Weights of a small transformer language model.
Architecture: LayerNorm before each block, rotary positions, no biases in attention or MLP, embeddings untied during training, normalized queries and keys, some layers without attention, local attention windows, paired heads, gated attention, value embeddings, hashed n-gram embeddings, short convolutions, an embedding shortcut, skips across layers, capped logits.
Each number is 500 + 40 x the weight over its row's rms, rounded and kept within 0 to 999. Layers, rows and columns count from 0. Numbers have three digits each. The size before them is the row's rms in percent of the matrix's.

# layer 10 attention output, 128x128, rms 0.196, rows 0-42, columns 64-127
107:580480402511526598486445479495562494541516435447493530535540448472501536513385510529505506496513502459505470489564453509518512515527560441470439515523480496576483478503541544462470506436542443
102:557488532488478482490419518549494480512556483471502522517513514458533554426540599470506489488493583506532548490410482495489491440515524498508553546524517429441599439520582499511543472488553499
099:499586471514466519491491487459501524545520489449486466518501474475445497480491584515495519527494548505454519396459492519439473526451477466507407487534471485491422574508513498512515515498489533
103:488583554492498439478531460518503542572502559487574501441522490503503464477451495556454483424503458491522466598536554562484503485565504568446481514488517471569545503430546468470481442481470515
104:541522420533444520414485532484440470476474543470466507475536469524518475549481511515476408461450492443486508541535531498502526481471495454502459589483489554561472506488524495445444514532464551
108:414440557484541507492446510475546518578513544481480478451510542414456514504539541477519459467439525485430459452553468560462540401549451504497468480589562488610487521522533519553498545528485449
095:445528497554438512486561505470489530532459535521460576434509482459471564465472503432484508511458503525516477472564515500455496447536504526528486436460436543519506535497501468448530495530491582
112:536494515552503573525493564531475449414430598498432535534422450483582555540490494511466522509504532538469513485454467472514567557525523472515500572522453517492466466539508491492521516514556494
087:432494557488520482496498537482526469478417491449498517544574446484430487431485498353515534488549537541512519472568561499477536615500540521483557584552478541511492535491474539485506499542521476
119:464552555499507530518539547433478501493491587478540548549498451551489501558456494505561500491506541536507475540504515469536482520591456541510491497460505460497498517503549498574561476527412478
097:567501452522485534484512549524517529541486561514512466542535509535432524447504522439515583510433487537465450546495592511528504527466494552565455521443476418477518494416604471498522522515511511
105:502505475519501543540485550428566438513517393515521435510460487468516503494448534454472544465508488436516582484551480498467509475485487473484457474571527455542500495521467494527516469418465498
100:502498509505608538534496460525463514464481559524484474479566558400501498506528545480482521513493501468505575537465566461517432486412541549522517551450462533494549471555555466476509492517531510
101:536466449498470518481428501501531530506496495548548524439539445512496498469474431475492508494575532515452539456594454518531521491534512509477557525523469525451494599479426543506498525528599504
118:417515449489453523568492480545525502453459531533536491577395492491497548576474524537515499483517548482536448477467478515513561493558482459536462430460502462449442547513434559554538550508482534
100:463448487455388505400439556509491453485576460443509483506519491539513450581578534505468513555467516463449572535550443497457423480505469481558544466451452466470499469481501590468482505500508478
102:520441586546524526454544473469450495541456479442501494461460452431555416512501450543496589544498464501558447448549550499579507505522505540454555491512504484496500508467558540486462458483541456
091:502563450571512516462442518492528519556532437521433424444441523442515575534469484518522441451521476487449523462480579521538457603498494504444475523513496584534560475527518417493445460479512544
096:469540509585471437490482487554462525521476543453440443521450615500514490557542514500540418463557468432516448427462506483498511523476454453534477419458491464529489535549491537504550483538448531
123:516551499511458481473523488515489564513582475466511456497529493500494423503481459557506555503500495589518487473474547573449540534436522494472535485401476493525525481569468624508434496498434437
106:508583513436584500527545497472547440432535539490466452523470459514429507467433506446457484536486503484479452588555460456481496465534526434415520556518553497508538511493465485577403499481504482
107:523561557468418549552468423420520443440492454527473446517565579466529528528508456536500508526533535498479495477502521446464553494510516494526529453433390521483542506472511439507499564553569548
104:502473492571493565466494520442479555508445452559559460491522510502489507547534566499504488498476550585485606417480497493452546492461489492456484520503527550523574512575476537528538528524548460
086:489465537494573423518505502558505576540503526520528517515497519494454432516506535476420508501569398445526531538505540542482499486496452450496531604545522512506466431522438466502488483478496487
093:467491429562448530480441458509551490478462426516520525497599523576517504481440542481563500521438529528523443515567459497501475516506457525532480464504493454461475485521559490450580395521534496
093:525490484503489550488527474536487495523495494541479496550484526510564549451477446517513507467544502491580494513517527469524460561467533527459463483465473479468444481434603517553403472450452537
108:541555470487543557472427518479482473496501496536516499494520458530464516536523487520495476426500542549461563478447489589538537500425439512546522498514561528512552503531477560555456493468438411
100:506518511525515461528506515492514436508419494504528479531443548514525472511576549574483488493447520558461469490494473579574495533513485495456509507446525424464517445514441572453501449490513621
089:510514493498467513411513542488535467469535506458438524415534462450620494523460479441471519547459561506529484449497410490517460424521479462550482492424481546483558508485542495527477431536517556
092:466529502483527540567526557502522517517490567533558445464449475504510463453489559489562425474460609474553480462568482480443428499573473490554518485520501513498462514545453463459499495516532600
091:552444529473559443504487491540534577482478466507440491476525567417550485431518548461551503513504542559486530528508470520568573505535490497495506473584537467439501501517476475526580547521543511
085:497447532519535459519579441499483499512526432461557506497465441560458549531569444529548442506503446520484508472488511541463536559519455508444517583538569518487504518525518517551486516393498499
101:447552486549499485490420423483508488546567477548493492443455513541511545535502422507526492539517556505537453569541471498457550538536504492480442480512451458448546491503580462475490523568492467
080:503559449504517552458516479467556524497471457525558520526496509485502478417498572490466535553449483521570478485504494491528540546421491456475541538530495519505521492528514536522510535473562462
100:521523528545436498554561585542538549492553501457484462504458480486530498512469503593530554506448489515528469439514457517560420515511501484521518495553419523550434549425458525554477519501505509
102:519512575464512526538477451580501502570480490518545508482453524395491445547458489466512514464505522463431502543493522409445495524503519506551473450539513620502506476527431477396509465552486564
088:499531562537447547474472481436513514550534468477472410511484515465501602509472504472437463479445518508469539486504542449516572566393442466494517519496491499547485389451520495535470547446467428
090:526564475467496522463530519503486510510570518509534533535432537544505521517456432568562449432549543526538507533473576488456493457476462484520479469546511453473447540427448524481499603462473489
096:544426564508517457504495508379500536482464457535516462455510482544462559550469474531517508458484549506506547499455494430493558500473519449479467538578468427458479487481470546446492476465478505
100:479470513473500546548479453549495497527537536576539582562436500485411555524498552489498500558488432470481491438522451484500500462413504458502449486486597528392502500460514471598479477490483458
099:499465519454467533486561504571481498419520440465480509489529487506502497489458450519438417505527497543552526604512420405475530544536551494497540493520515530445550478451512480536487521469509500
108:547534375451488602424463466446470461511472538521490503507528424556380484486541542533493484499489483501537498482462499454525511518485578527510556470528501444512455502554568491434560558517487464
090:525517506483550460491497512394483521496460566483531579542539519508448495469561529496499480487537499455486521371548419489501552481508532471529562541479464433462502500500490535453502477502567490